config.yaml
d_model: 128
optimizer: "adamw"
grad_clip: 1.0
Each number is 500 + 50 x the weight over the matrix's rms, rounded and kept within 0 to 999. Layers, rows and columns count from 0. Numbers have three digits each.

# up: layer 6 MLP up, 512x128, rms 0.107, rows 6-105, columns 64-127
# down: layer 6 MLP down (transposed), 512x128, rms 0.0967, rows 6-105, columns 64-127
up6:527495481477511492560507453462474465441531488449468487515510580482528545546412507482494515540460543522478576497464483415533564524556429511524556498549583477368516534502444441546544456518396483
down6:465468562518462469485517503510461469508550516492541505580590456516570554451524459542470450468575513424515465545416573532555456530585556453547605517503492545552464495433474451476535475545514426
up7:485455505506460573521517511521558511505546489442554546536533492478443571405496525533398399426447539467494513532567428589602508522518437414552486524536465541476530473473464449492487394495528546
down7:593547481504546547453454547490525421448566550507586459453495518482531519546503515521527501492663488560466516475534550507424587507460484476461492388478537458580452638518443564483545457473529653
up8:400465556404473450576553514570602524509497497423594600525464445472552453531517414477515518510491335468421533469514487560520457535536482504489493479476530492437494506443553425508463408479460426
down8:472410500594498492458509470516592577415541487498517552436455480516526409521481487518450413575512569430524469520553447567463481487577626358452536574513570524531462538467549503478551493512576474
up9:476465453511513510498537577481532591453528549528426512512421461502524478472431514481445486458501506486500502423601537565512501430399483601445504493529438531508497536498616543416483420462523515
down9:450492505456576440418508514444453482504546452509595490558464459497463507514526527520515579504488468592494506479562430525484450482523516539537434507543491513515491504482471429512556505503564374
up10:504492465470477571547538432463494457480468512552548567519469499491463551474480487501443515457449366427443461454537499570555475534501568451528471543497557530453538690516495457517551466536526505
down10:448495450557484496557494540495535523503496418486574437466471450429456487429453546460469585440544524538574574595503469444446494465517448544505482445563587509457550461504570514528455558523518455
up11:529433536567493437512511449558524439516506540565500530401449420507523469529474503444495388478560514496443512495446478444505552462489484455495560550486497508513613455516501523500514501418425471
down11:451563469517518497671502474475494469586480505481512526424500494489587493605510516595475543488541491469486493506474450458498494450571499495496527467446492440484476545561438532589582529457535576
up12:519471460460343521503539483480488490574555607444518447563508504487584367541457544442522487403542431441450522536513552578480450544475544557505489539460469491465491490533541549494507499500518438
down12:486491572516571486486566441524438559504532661495439415541586516522525501525529475532505522573491482463470564525521553529456519456426431445527514560462438450535459510549357483539490451467562397
up13:588467513438441508496520461543512501506494504548486483466492489530443460531491477410505496460482427369479551451469460473564450462490500554594512536461392558497560506462615482512536507499440528
down13:495453499564586414542547452569405504448494506446474523595511454460462485477525471560563516488541543530503557472537448532510450497440579437478521519434529586489534441445508588568433428509552478
up14:514532497440502471481590399518498545553549485398431587493448469490506561511501485452548442439533428467510377512521521561638518474421481437493447506527473604446442586535578529546519543507442471
down14:500489490566610514411440360497494578541430499465523497537574451502449419373461383546476538458514522527493484536484459585548504502417556426489532475439421513476502529512526512527407508435460518
up15:526437524441485477519529509612632467534429516496496522530563582451480480444498513427454493484507562410544467473396491473535502467490605459501545558544575492473595536524539446418458526454499434
down15:468530543550561488484486484459460423496455555506520537554510488614536528522482420615556416562497479519394436465460475508464537461513599523543506525487401498537468532467531469606482564505468430
up16:528527449450511406500488434535536496586428506549531631507484580486572442440427461524512455525510499526437499499473590505539514515505507590578481478463431601503552516503544432524524679465441440
down16:551458573475497506527430508558532466483445609419554495440519560411502491482498453454499506569563444586547530441525525498517474486450495477491524523589494603406375477481483560523418438634550548
up17:442430450547560498563511489511499484504473495424444566590536520542506471508450455446432432533457477455508463474416545493511450484489488517613371508489437562505448542512516554443495494495509474
down17:536538557540416563448414535432578477549487477504487518467467506513482570505519567521524457506579428535507566461561439535473469472433453515476503589417535393516588462418465441512466561580550482
up18:487530443442442477510466547506508571551520430514523565493517483639507508527573513496476499562456490412428555520545490629496470522494490523449476479494566553528607592431559364409458552398564631
down18:472512481496587580496537484536491558518513454552510472533500538448403516454482581486447562388444535509511525522436595474561478571533397562503539511522384544583455503483592523480469512411480388
up19:504533508408470516469510435555512457546467544593428568508541555445493532432480480512524530458432410490522517524467451633585555437507539595558495500553503448502507583515588496528501506531479494
down19:538459603597596526501515453591539528472548418511531445499516502491544483500482467493485492404495480474564450566517572488477502466583515435500488538493493479569436512610606497479603486489455495
up20:562560435540534561544498499417571491465512525517480579517497430590509481468414515372574439492428510401475551485505479579433475530446580511530454533566470425439535525511455537509538456441527561
down20:413444457564526443565451467430505460572537497482461482515408547482563481462489517549480505488524542567522572495551492575437430463509494561396551533538603590550552541419443495462510558443523467
up21:514406403431508495549588523536493489572521564474482462549456515504450535492442565472492527489541519443522539601510465571513464504387458512453465501504482555441536528409483481522431558384538490
down21:521547480407428486542397535467378477509472512505478457375493467542553464424536583431589500522543514548596516593474538504470500456515484497530509520488492474491436495548462576547404467546453619
up22:453532555534498432504637471565484518511571442458512587449477503461487511557492482486548329446489474496380503523468487453478525551464542487504489494563531535575536459417491431537543494463538499
down22:504481416447540481506459469478433391428536522432532470352470514544488482455439551487443487450554467562529491530443500518492494528503474534564539567470489528502480490550501455458546520476504568
up23:416491444496475506586500490461558572518426521470661487526505468505448575446426588529401472542404481561453487510460605590516500486470447566432433428563448456428534485457537508540525582478477529
down23:425457542505546479458565455412505546473449530443467438522539593500456574540489476624606472483496543487474438489440537464427501520443520454463453508559561443456516493500475451529551513496451480
up24:554551408506397464531439492500559571540473518436556543451527523591491570514501528504460412475471483523454595516449621488410431459451512503544452508494436592491485531545498588486399525476425511
down24:591436508538509514430404462474562452455537452534536459467498499465486479512494471463394466475453480491508405555544566455516502475500507393513547582431478545539505479488464446494452430439617456
up25:490444444413481464491481584437492561465476543456446512544475445603447348576504487459530486446502500410435563494531463465498556442536562461549398574441454455505543460533505472537480458478474535
down25:503504433538507432468568487489477517466512497492446557557483470490471441489455459577553547568577435565496514514616493490417556551516476450525518623560510407532475502459534457455486572544460489
up26:537592476505533477530553444531524510487320559481510503543497515469512484458455623566483384385417438422508464508587602535604490424590448571444488407534476567447547574477515529448447461562443516
down26:514377464530447552519558500501533463590517434482491482485472432496464560511488519469535379425529475441515458470443409510465461518374468545515567542516565548440488495535379544593570548537407483
up27:433406505515485530532619473455501548492517572535485470516534575557382491522574448504505451484432478526425461498413511520485569533417572466522445565466461430517532519483512483466572428537447540
down27:611555519439553461491458468503482571637480554457421566478516566531485599590463506516476409526485484454459539571475555463458412562490491430494504508590497511479527383582487564490481516457555424
up28:494565471489361383434560445565607569581450442361541536535564478512557411474400490503491433480459482462477433475541449480514520420410472613490427571445421532540491525510436398495422578459502511
down28:571498534519525523552592467479481513524568490498534410468500618490594428540443540521492447462399496526493493517501532388500414545529498447535541460518480474382535434528513548496536505552439468
up29:466451528459504448469476483526520481390432429471480487508594468497541534530454480537517519461471503490468465571490587474538400450437519489562418564453557478508620447534508476465511443500487403
down29:490416477462511513471468557422571494580506480411447482517568605564472487513456494521470515451590434491509478524576524605480469458513466435572479543452553553481484444527451496599583521434529586
up30:408497351502461520563508433513597642531332445523503538551556422467451499532552505423561477529430435468513539532497428508498441490491517468550481437536465483370576547558549557439527540434390471
down30:533439545524542463324499546485500486476433580563490570478402565556472451472486481530449477482489545534434519463568496491538438500538533396570476528506520522506508469503521431590463518420530528
up31:480492479443482478513516451427508586541428482510463533439446568471445440445479569463382459537490528556480425603518544522621558395522593554498492465585489438450603520471547550535481521501543507
down31:535490541477505580502576514524545504482525495546542433521582517489513452442482510482533491582472471497491497491515516534541537552567503422433512508554508519509427486525502561484484435530488485
up32:457470482528500402529531458558470521549480516579462565453553577557516496445414493444429522468558466476449478535497485535574580518549486466449469489549507468474522438533597509493569511409492558
down32:470461491492438534537515410489450528536563542563541484383478554526555512501459512480532532491529419415443430605563498457492497528431529497486641422439461449508501538533577427439539579475436533
up33:532505419532545539542482439496521597544422570466517541465467489469456496506490519474445486376435562536465496514571492478461407446475525588540477596573482639386504597503451572412444407464496523
down33:386556507473433504369502507559559516482532435502487479509542580426466550546418428508498512447481521473478486463476578482531493485523513540534527462383529498579508533574513443437452408474449507
up34:428516385512474464535441474539620507527484529481485522458542489369470498483499543471518433480375486494491552565571396585569510537554562534524550469470548484447527497497543405474588511551467573
down34:477607464499451502508460395457468519453537483483457442568477511502462386485447419567456549449616453530476457483561523464504543482576485522475481600378388499440468524504458435445444525546506514
up35:348535408516475466620506500502497512496410619488542507547580504411390516404429567494464460432482530533461459510543587488564422531457560449528472527493463479387504514532440485516474526548540436
down35:564472451452494428620475495473465460545412480470443463465416551532569426460513506497564429556529456513543533481486489581507491442505482485584547501430457505479521523482472504550561555490514563
up36:457524494473442459517520489600513563530539436534478466577525492458435550479500533527575448546426536397485480570454530458521442448528528497475418582547480528512488497371497449549431546507615452
down36:476525496491415459500516563460482534569519516512588483467544467503537455536474568555511442514546551486499482498534501428452533519528544494526556405530544407454504506491366510493513538542512590
up37:504459484465537504502531478451512519489521527503496435448526532463411474541507445430541477461440523458444600504532524511555522461536438517485486424429441514500496426459473555462567529540462589
down37:514457520552508457511478444496542539510473564431488521539535565448502453491464512508486559482472474542422473543531558518511495566568433468538483522473521554578549366510595461470505501558547536
up38:524505556513456476528494546548532574520465543437429577526520604472520489482478527461426481493512575533450490468420509481529420501452494467502492549538416475534512516498525537487411461494526416
down38:478387491463526438473512431496422608562453493568559481514553516496430522535475571517492417514429540510488496522490462541500562528438525479538474423479434528527516472520491504497545554495437568
up39:546478513500419470539581524434521504516551469495512552617487503471486526540479445398527356450545441402476496579515514550545518530481475492507490523466426490468502460409526526523518413482455581
down39:523486461455569523421535472529576555488588517484516548431434459544412546433502545508525409477579556439482514542465451420541535510525528487559477409509529470591512461437490449560543553479529523
up40:577554547461435491527542445568468524531397493400518484455462456565442487561512619465442467527455590467517584533493483554536471536476564460473451466641441438535495488453522490488586396481512455
down40:459473549547544570503478439502495555492522548454500497439578458563522546539568478558455558447529516420499502428560464532475543580547475444576537449447476483518504454514496468422477388437422499
up41:558436384512511405539474551525479521526542451429531554501581496431508537452504545457475486564496414429490487500486539581551576527475534612542471431470510467475501542529510469471496589423461479
down41:472386490428531591524542573529520518548555512492590557437557469547499560405523411544449510579471482473519418574495466479560495584594581447495488486527491460430492456454559464498569571533451534
up42:435531465579483488544518465483489479543561494495508516547484400496569456454499561456496508462462423557575586372465455513577551392364494532442465484566455483472557570524475500471563370561470535
down42:484515534480479617575490470477490534493570376509514412411613399520468544494493448503483452524515447497418507536568547475593526465558438484546410421427529537491483527523495545432551426460422420
up43:546440485447517426548511394571551539541505470474554473481459474519397441518489507469525489537440528502516535477454473545573476504379580527586492429487427509434459421419523492537513537474534514
down43:491446523435496513594499540511498474577537451555428545447506487466476480520499514512490501479589664502546438539475515449491535494478593549454533533490460541570449526485564544459575476598527516
up44:511488518507405501539598481533462538449466514463493516550479522565514555534443463551513511441495556386431455484569566460503512541384480453482486457481409520412615562552527463526560422514490552
down44:472532479488602526532549441480523528531490490512488529497516486365508393545495511388468459433514439516494437574466497490515520440512485521545578405495432491459482485487544468511445540472504575
up45:548431503514507422525468469539458636456516489475412518597524562470583504405523558553492528466499482458482377448448603505483552548454474543524463594464492479442515650484503385458452428493446417
down45:573449547504583465447523486547496438432553547519527443483525402444431489535419458492355468472485501464489452492477593507534531473580450484443451559481457444576562487470425573386468413475493451
up46:523499440495460475497546545492492515530502476555463595509522595529488373466484474466493460507445568486467530529512506453511527529477489507550433595423510503524558438520583524480601412471431524
down46:588459480473537557379539514505461539394514501460405536527511449502545482461434426474496487512485538484517468501531466528425497497412457464593553428539504500509516551469560439491510519443503433
up47:505548446452453478573524487521495521515493457551405521467530496497431587510439511524509459546415529540478454512474543512499440465517532504555436547541477476508468535457457468459489572437454481
down47:520492491487553447479481622492478479542507494510460541481472513495519533424570522541455395554448550443535479496593441442454493560522427533412437514546544445521537556495532476481511519448539477
up48:500554446525403586588435588431506555469560474437526592584459463450524442600465529453491469469439420539505568533507395474457529480507469465450517476556458558503446434424595497449553500486513425
down48:477570505598512557507417464547496513434500524519511542538497459488437502523508382493552457500612441482423536416488533381479410490450490502493486532445372535455414401489484524489492457602535437
up49:460453460547446513536536548554533517536470544431485453534539520561486532445357472464436434502407487486481487502505572529458440542432487620548496424458517584418534538426448547518403558476446480
down49:516551518551513492484496409502484569503497498504334489472539458430431525504488488560473501491509554499448402538496513457496520483465504502441562528557453545522654497492488551611514404456466566
up50:476418519548475449593609549478532491524551526540481555504559512568549496473494590507490389547481434474440415477498526548512525502496543508502421472450358529526471506525554447547520518472444498
down50:424512511535556512514532470462468459513485484521554632558553485487508467477438497484530479521610449509592467556569553552546500554559399393550445475536504474521558455419488567496549476482492475
up51:519451472455505483511572557614474526489449505479405508534475456493501539472427545407498466517380434430457435541489553567418471458441478544466377468484462557421445409444573529579545493565476409
down51:414531523528520463555564439524567572475461518552480457583390491589430464661501501520445487573438543487508556436514449511507437512573603462412535464434433501464464535472431588520501541461531491
up52:492482531525475463479497474491513575527466439487459594458543443481601485451518457489532485392518485472497482495463560575528557480477553406527468476503477455551586543577560478413546570517491434
down52:493450489472563384477492414567431552468473596448522406538436570519432495459473571500467510457509475523468496506476602465518600522496560565661478489440395465529457427558510538501531470500481576
up53:433490410509445478550523433533539486549488501498469581479611553457429499512453572588475476515346412513495575445514500529502464474537476511584523470532407582445406503349523430569436588513418490
down53:476536503477526551471568474554440455522470600465543483472530579434417556501568454497470465489521494459482461552616478559559497546556420459364361453423456545457538554478532584386529558501522481
up54:545431467458401483478470483542438525500490548524484478509496537482479459428516602497527501430520572489517568577586486508461551468462550468512492546558481538456488503523557499442452492498584602
down54:527555534447491540589510545429486511532551491516484567437537429492472532452541513419428487483526390514476535544480475517531460533421351512520518497542524526520552484540566519412517507473350483
up55:517548483469416486570475492504551525433506547583589460553436475439508498438516536391472335529531530533504533591479543533576486511474461508543482483561458503487571406546504551593511531279416449
down55:510529465456446603480421489548458504452431594484439460587480405526619550486518598407516553451566521473490523405551446501388469530477450483455547555469421449535467477482556475505476612568519553
up56:571486495441412494464479479517499546542462417495396437580543442499447506502555482498517394483431410410454483529562476560491454421488509550479474414496498579453472564450491498537465454522506577
down56:460523549385469555547508476519444460562507451621507430478492436502538504482470482486508539534547560519549447545508465491498499484466544475523587450400532562402464570532524487451418468497511508
up57:394484450458497495549613501531540531392498549506471477583545546477529448494546532439525541419505474531542601447459459554482433568404449530499461447499596438532518438494498517523502438534459525
down57:565498593558481495456456496384567523618459547479482508439395582493479468477499407484490515512527489547603433626482612440572474488544511543477512501424588461468547503479603459561424478473615523
up58:494458470441486476519499552505443511408481464480522515538524610528464475424518439498528504499511489452476580597528449470570511528514461508510463361424524576455650525480550405541501488513479467
down58:487549468481535377412399510461538470440493497471472527559535394557518491467530550550519473548485506516529553502445600505433453611506554503551477601484423478457435446588471499463548508522465499
up59:570525490502422549568528559445543549479515491496462489501512442540574450485504491474534510468551571609418573515481498446496475431591549421504470522499483484395525497509440560446446452457451496
down59:563494536511532450444467480505466488512543556450397485491490420463514466437466487484470504423503499565478520523468584523480459597510482447588496476561553505442586443496518444584513503479500442
up60:428509473429550509575525374482528522505404463534500487418485612504534488492494530388573470544463550534464572515458481458489449417507523506552538560598450534471487426453517540528504538448434470
down60:430380561501480542499462519493450469581491457508479515505475572549486628529526438637559544510442497550507514441529430566461503451515492460500525418493532434505450556484449479583535483491492552
up61:515577479493471562560502519466419482499408562486518578440489509532439478512448442541532458463474579457446547562503517566503468473457522443541449532459351559507511495412478610506564547569416510
down61:489513482612515497527581563426459517608482499483482512466550495546413600421560499549410555590517592523482501505476551465607483532550443520469581578566542468406492567428443478501473494541545530
up62:548556429509527469483503548584664559565454553443534534464526392428512449474487587506410490510441578471379555446448497474585487467494516489497413522589427526505433514474492445488538540502552512
down62:528458426458454467501456509516470563538481545579502538517494527597468513428532489563496505537510419576500537408408479508415519460493530496502565468497449541525521472589606445546485540568543552
up63:469504512606492540526581572467550560576453467480476567538464445460433513425492575474492531525520532426365467469469402530639449398513511581577446447522501502489422479470454525464475529536495479
down63:373515526450474433502552543564532505525489429503513492528399482480457455591512565409487472487451507600555423463392578588540461562554548508472506521584563446415521473449569605535465498464474507
up64:573517515437492513517532471551533555575447547405565460538579570473550503508505505447551513395543449393494394571512471613489445603520554548401490470474535483532487486528498453511463456498489418
down64:442493512446496399502526494520495509415544478514585486490507530451440446516488426560543430488458450549448508415569584439566533456374514396479428526566437464515454513525448576488458443514581584
up65:491471432472543369536468527531471519548440436489451548520518547508442466542491523466564474508528405525505480454513540554460388495548519449509436455487413469443579517551580393434509454540483556
down65:549481547504487403490498521523466481481479555443433404446516532628561528435519487472521546484512497566569550527516568499487407469447452410450566535466539498525483489560481556483460571574464475
up66:417519474474517485525555516564488566447483475493564523476454529463511417478425500449448539478434426458535594589520496521526446577482434579570392493537528593486487532499640490380533552469486523
down66:516504492449509558544498543487491469386488453521558481476531401520475618446552556540524572493505466485507548552489430416511571526478454492601447445503505454478490543523489483522443547464635565
up67:494474502560477460543484655387517515474550554408583480578569497475506380516487509527450450459484406520485585568479503525487416441526587450438438414410522479491493514518513435455540526534467554
down67:553528491608461499464550492531514549502564579495509487538555532596546555450549521529484472486432516495480506500536522588534486531586509500548461482532526503426384463418489523436512466498555444
up68:555475447434499482545472483535591434476529469550537461505533538507545536447476536419469474487418494554497519459515421543505412481488524473533450526533466536427517631495554525557575393555441433
down68:433533535553508570488559547478480522427486477441471483455517497504559610557440450506467500506448434536566481487517630436506523563488497449542500390521372429500505444544502526533431525531606518
up69:432435477496491549540539435622516452385449537603491486457498442501485463472430503496524420340486510519532432523468530482524473543483525535575405550472445529460532523481640463565556514400452425
down69:489476517377502493434531458528441472439488512492593577401443549494614494426510563547520518502372573585475496567502458409542516578475419519454439473413521545473477496494586523435529553470496494
up70:490584464428593481547523471531501449482524466467573620511514522589464554556469495505526516490492506483490459506536479515479476449394506411609463464550468475416527618446497437580451468529453398
down70:436501477493499505480430657508422520499471486497515433481479459503534500459387445454552437531498458552503567552515550522490494401605423490469445507425515562512450553562571553544540512576466551
up71:468470509441549469492541529487544586469500520434442553464511498545516451483456502521510480508451582466481550455548428581450575408450529466467500520545485483468495592531525461481414438437482558
down71:449458461457508446541508437470512452420551509470479547470488491524467463610456464541518440537441479551542526579572407557547427492504505473497486440512476400525590470469499502527557444506561464
up72:458523472498419539530521400614474483500493474436492494490465487486524457576355508495514507437436502506470474377562514486511464430467453557574491505506526499475582526461537476489438550492420489
down72:435571468557556494579504519461449459463536543488367516602425433499478409456511546484478566424519499490507479512370535428471520472477586517519525567584502583453540484488510515462544495488486537
up73:436522521497531449584546561455563512446573467544569507513519458416425424472495517504462420505513451494430518596547478553524435525496566506494466564502478490512568523450502390447458515526578429
down73:519488411462436420469455456579519491472489381414464544516520469428475526476481533496497527499524443524437529411476451433509588541496455569532554557604552467557552408498544491477405505456500505
up74:528506526532518547536540417444532535463464586585516457465493529470571476535515507429495510506512511432509533548523545513501465572393477555604507426459469479413553490454499508527446491503466541
down74:532551541539524522555430544396470507550472443495556478485508448475536515472522477543564632531516376531493469487567458495496511536543520494454562489545494544479487496419499490470493492531517539
up75:447581401472474517542537456583577598569533555517622571496453456539529432566481569439436502435384501541499628427481583492516465421496484458473527551528507466524568388471553529508475541461484452
down75:558481509567479542484488474455500473539459433486586516503604490504542569470545524462581475508516432485474497504422544515420523611427476508528511406471470457449448502525478479431462479453453561
up76:497488447511484488538521553394505481524510528467476461515598665499411439406499511478478494458433521516494467556493599614473530561470530462489450475481544517487480460539524483530470517549539521
down76:527558451586574544540566532588585572540474422441496467432568490516487541514492504486540557464466491470479510423524536514469505503481545479497547435526492600504498487469428563531561562451454489
up77:424459468503503470516520547455562545455507512564535538478456425528431449502542475555499529417414496395474448450494441513538490542458556515463467517585456497456455541496518538422509432482566420
down77:474490518557598525576491543521549524501498554440552502544454498555585501446471537540512558507430480537521612505481483543473561502538448532496510407513574455467547483586377474418509516393506530
up78:531438463561448444474473431516601456488534445430525609584505493538491406526399499479519461468415398496498577552507510571479482468467575478462502479652534455445530464450502537408464519509458402
down78:523359459498443480500461480512448540509477590430492466526523456489424354519423468484571514494561514482524583529450525498483552574454475526512532566574484479441422499473420421442447531371539501
up79:431513466523457517581506505580504485521496572548496509483605568544542568561523514552452469464536448492474498471440483471548559386477547499515452571578446484507481522499522499491448541464449507
down79:453533454544481509401517436499495443426463424538444531455519465544574547456505511516482524515537483539501471551489523475559462520467398559477507518527560454486540543537507428443495539526536491
up80:498577488329473437543472461440527556461371465531431497462531532548444514546522490453490476462380519553449485427471567570635581443512488510528505540514454474395550562461522594508498537480532531
down80:541386515533495655528542480505530477539532449418479445479508518430457540460570468498558467499551511498470464458443562549423507494572547546557441537561468475493439645476441492378528472503529480
up81:558499380483430437601598536481526534479390580549471528485541453619387520410514548476518416504374488540483536562609494475515516510515638478489441508467486501467479542405542535448606370459503529
down81:488493504550498554479486511493512607513565477501472554533507504446476503496466502482457566573513534427461493507461594485545527646422501459483549523525498526572539476468542489413443537446697467
up82:419478521402489437511490548601503523500471470512480507455601495389510487418554653404470407473495545484513477491463518471508540598542504492464516555511537505426587517528587424487494591410429471
down82:527554526503579460541542410500602488456486436496553582596484526485542502478500457424472518532534480574385469448502545523514639428509529497601398439483496502551521488534450555525509555525545392
up83:567464519435521489528463569485473419537485500569529454597527510490487515417510499470491419474531505485418546547493538600535440545495499513546535437488549533490512534581588486530504390477486470
down83:535602630580472439524578499514449509496467416447444463483534512473519511568478533463569476466513451548412534522467538469482522584499528522465508463489584521449492485453526522591481612438457499
up84:538476554494419493586545432492487494543428423594449556437555566474504470550511434478498441422492573429465543459395579497556542502432515566520519432463544459516466471436555430607471440447575472
down84:471417565484590473519451487571548410476427525512532506540510528523489495459593511457517441368601556417461503500529478431500539453600513484536537452423559592512410508425482504550459445426560483
up85:459447435506555565471518626520544448527520433496480491530608535530417514484497505436349414439527522410489573580493559519585454547432519525483496516491461538468481456438537448498406542470419527
down85:543460500533474498533404569499489498587527485525640525520447504570491539515521552618533537452495501543522465646541563476541472485441541451461532449543528559490522513395481392530518544427541512
up86:479545532508498452570509480403577486551464406578602594456586473434416404489488470518425446487509518495505575581412522562622482544448537485496500401563446487405513382535556448570533481568492465
down86:554494570394461521519560558526489481528477530504433570507404523543483591436438570485620491390502485456508505527504461560387560544494511490519427532420495618542542510463491574562580521460673449
up87:586479451422493502489539424449427620547475459517432503483486575528512380528497434550412514482460514527472503562450533571513597532468527559527425460494434528516450523433467455496392500430535517
down87:584492423460526493462478566519507545566427575501469529499487505461446394524457521476492528549466558526557402568495579486514513648516531521523519469534497523581419422497519510506536505514433502
up88:581441587469401419489553499544464502510508521449448525526477517490471495491482553588498467532468587524503508484523508507523542425477541565431537509562500541428503522481531473476380536490542473
down88:498497536467476504448489524492475470437452458453587475508446459413447504549451537476512577526466475600455486559617564550503431465510508485531504528526507496485498478512512543478473485548456566
up89:432399442491516479472480492526531589568520420567541495534514426492494497588521546529516462480422403494509508545428472486493463471512524597526475494546524644517587548463499418495537494437558492
down89:576504473502411531543407559522450607504425510417454489419496449554510563525590564586537563582482536528541637557492474499525489394533544415472487558488549569578450444525512491465464507551559514
up90:536489470451401453533488446512502625496462471576541466520551403513514418515473508507429543441451509438502568432467376451479518448402484547483485452563401540427516514477482344495466568396469571
down90:526610524560425519437523474593558488448480549408436551499449504522566416528581492396465511556554514503577547562488539558446553495580567413528431536515466546562463451562615549448488557502610549
up91:468493495510561551581528420531496485436551510496472530475447521504589542531393523459515488503487458435512443476503496528474471481540594556517442414553483520498530459425516531551503472557470461
down91:500533429462503462555474552502554604542505486506507491573470480506583519564506465526527501499493467501546507434548490440505442447507532498485536574476528449538519509559546487388549476548549520
up92:621524477309462570526557535553494480462375459537358440537434500492557571452458483387491465428511485511498523536562495504492476466513546615538537493484455521485548515498490488439554501488407469
down92:544634519630512566556524464603520500471493484536512455533515430528499490570521575496476436535470501502554486505384548560491465503526453473404514541481479449543555514522424558307503537463441538
up93:488432401494480526580536462508531606532483508461530548570474574453455451500436514536424485514577534516464484447491495494584568483576562487505512489578516381421536544575473570397403555459562434
down93:583583463543524403460498482566522511457537438383480565551444447475593480515539442408512448558542489508572630501445421561502497548541544448547518486477531503513530455649473526481483444510439515
up94:413460382508501581518488507494646487503432495528449510467476489490392517454480555479478499543522503505502481449499481506541556474509427608464482575525436609442554484516559485495585550421459597
down94:486501413447592501502424474462425499453545499530425552562450517542558428517512510506564521490431534441485504453493491465456482452536564480551442502481519434488551476494592531514563341529472464
up95:500543483501479430592482567465559503431563522449567466461547557500408474464449483483523451493462586479383526542464480603503478532425454443455443516410496500531462527449519443513476491484451522
down95:489439396470501507543528487533490467495541640476506424458510430397563553577473448566454508554509414534425554481469448553538503434434491527605497510532525591519555477481501420530498581561549471
up96:513549436596509460483464527470564533426476533379446571501451455536480460515413478458459558506542515408423475527500500473554447515481543589498440544507481523438564511480462539446546512425463503
down96:480428476502408508431522529462470523534450539566539490508536460505467551533537479408656532493502601561419514487502503561415500523446555544507581502513518490530493432562499394568437582553538524
up97:508424497549550439535541454501539502537547462492450455531550483502459455434509493460500521471492465544481510582425489539575462414468476492502445433494444490513442476465540537512569388480471571
down97:475468507548502524602555492492498516554538585583543481406518549440496483510490509408521487517497568500485554537518518439474535466549486532519434472484538528622533409561519451426509505515464418
up98:440510527525528591559529471543546510443475419565448559463456468528422485619500545492547515388472480449546597504453514495531383562463547479552426500515572473530472561452530453427522541489526409
down98:514529521551453483514456493586576548592538457405445482477550471494567523532557523527427453520543547509513496464473509607480455499540505474465504519446531507505469485561490475499513437526500496
up99:450443472470464413528500505525559581514532487463410513621526418474489498441457544447543482543420466415459574577485584579461539374505485483410500439487491443439419481512576410560461465501507491
down99:524488424550497519538449468490518626528529457462470433427593516546498525461478535560567494544515520493443412495537572468453466475419482575541593475577526458540503531523551372465460561593484526
up100:545484435449470474569545605488478496542518459473545469456427543488500515447499541494496552503520518454476487520529464498595441455472480439494460424514422484503446523523587559487564506513496603
down100:488516492491543480554504528471448617508490480504498555614509486481561541494594522557525469491513467526553475458517496514457546522491505501527459539455463576481595510512475550402478541495579541
up101:513463528526468503557469572432533508509474502511541526523466500476517481464401512518518419548569452534523485530442538477470521527459547539466538444528382470460539541548538553428433449496492460
down101:489432469455551588508397458502480452460428556586589576420542506511424477478470550529484625446470572558523431519512467520541535443468452376500522572495523473484519530525478423458451407523497462
up102:442524436534499538544566567497576544362455513501495507506545512531431468426463538389420465480422562422498508477478493497498459525495482535505501487426524413528551597448590534432518467532402490
down102:537456502538459463496443554541504484474509542537523555516552437528432477498533517508582522476508516510550417523411534467585531466345477574464424588504468510571503451512504523531478484458453455
up103:438532376500430502515493545575628488532541565480457559527548470570480521381452575482439401539492458314448533547492579568689523506519536547586531403598488547352464599559506545541517540430430522
down103:529481503494581500488480499480513435601424501566503477472558513527433522495535450477503547549413591570536422546487513458432537589430552448506537521496524561503498505536498330533501514549530465
up104:517572525475500515475586525558451532461449522522584550428520543528565469524420544421512388507383546455433558494579488447422531479490598442468416595554540489532493520401525468489384496446455473
down104:527543515421534590420444338519525445513557540512549499473586375523479470496501448588515545430427469529528448507533566585491452456538479559468529558499510491540436430462528435488487451503438539
up105:499502447513432476498521480576558538518500446512419562520560596499531501524498401515466498415500577501463439478470647421522433439461500470527398487481522456304475574457511556515482517470466499
down105:449506544411388553512477521511482554465475447480593452395493465358479500520559495481534455529511430554524537469463471473472467569525454481494441486550508499554441423462571444504409544507456527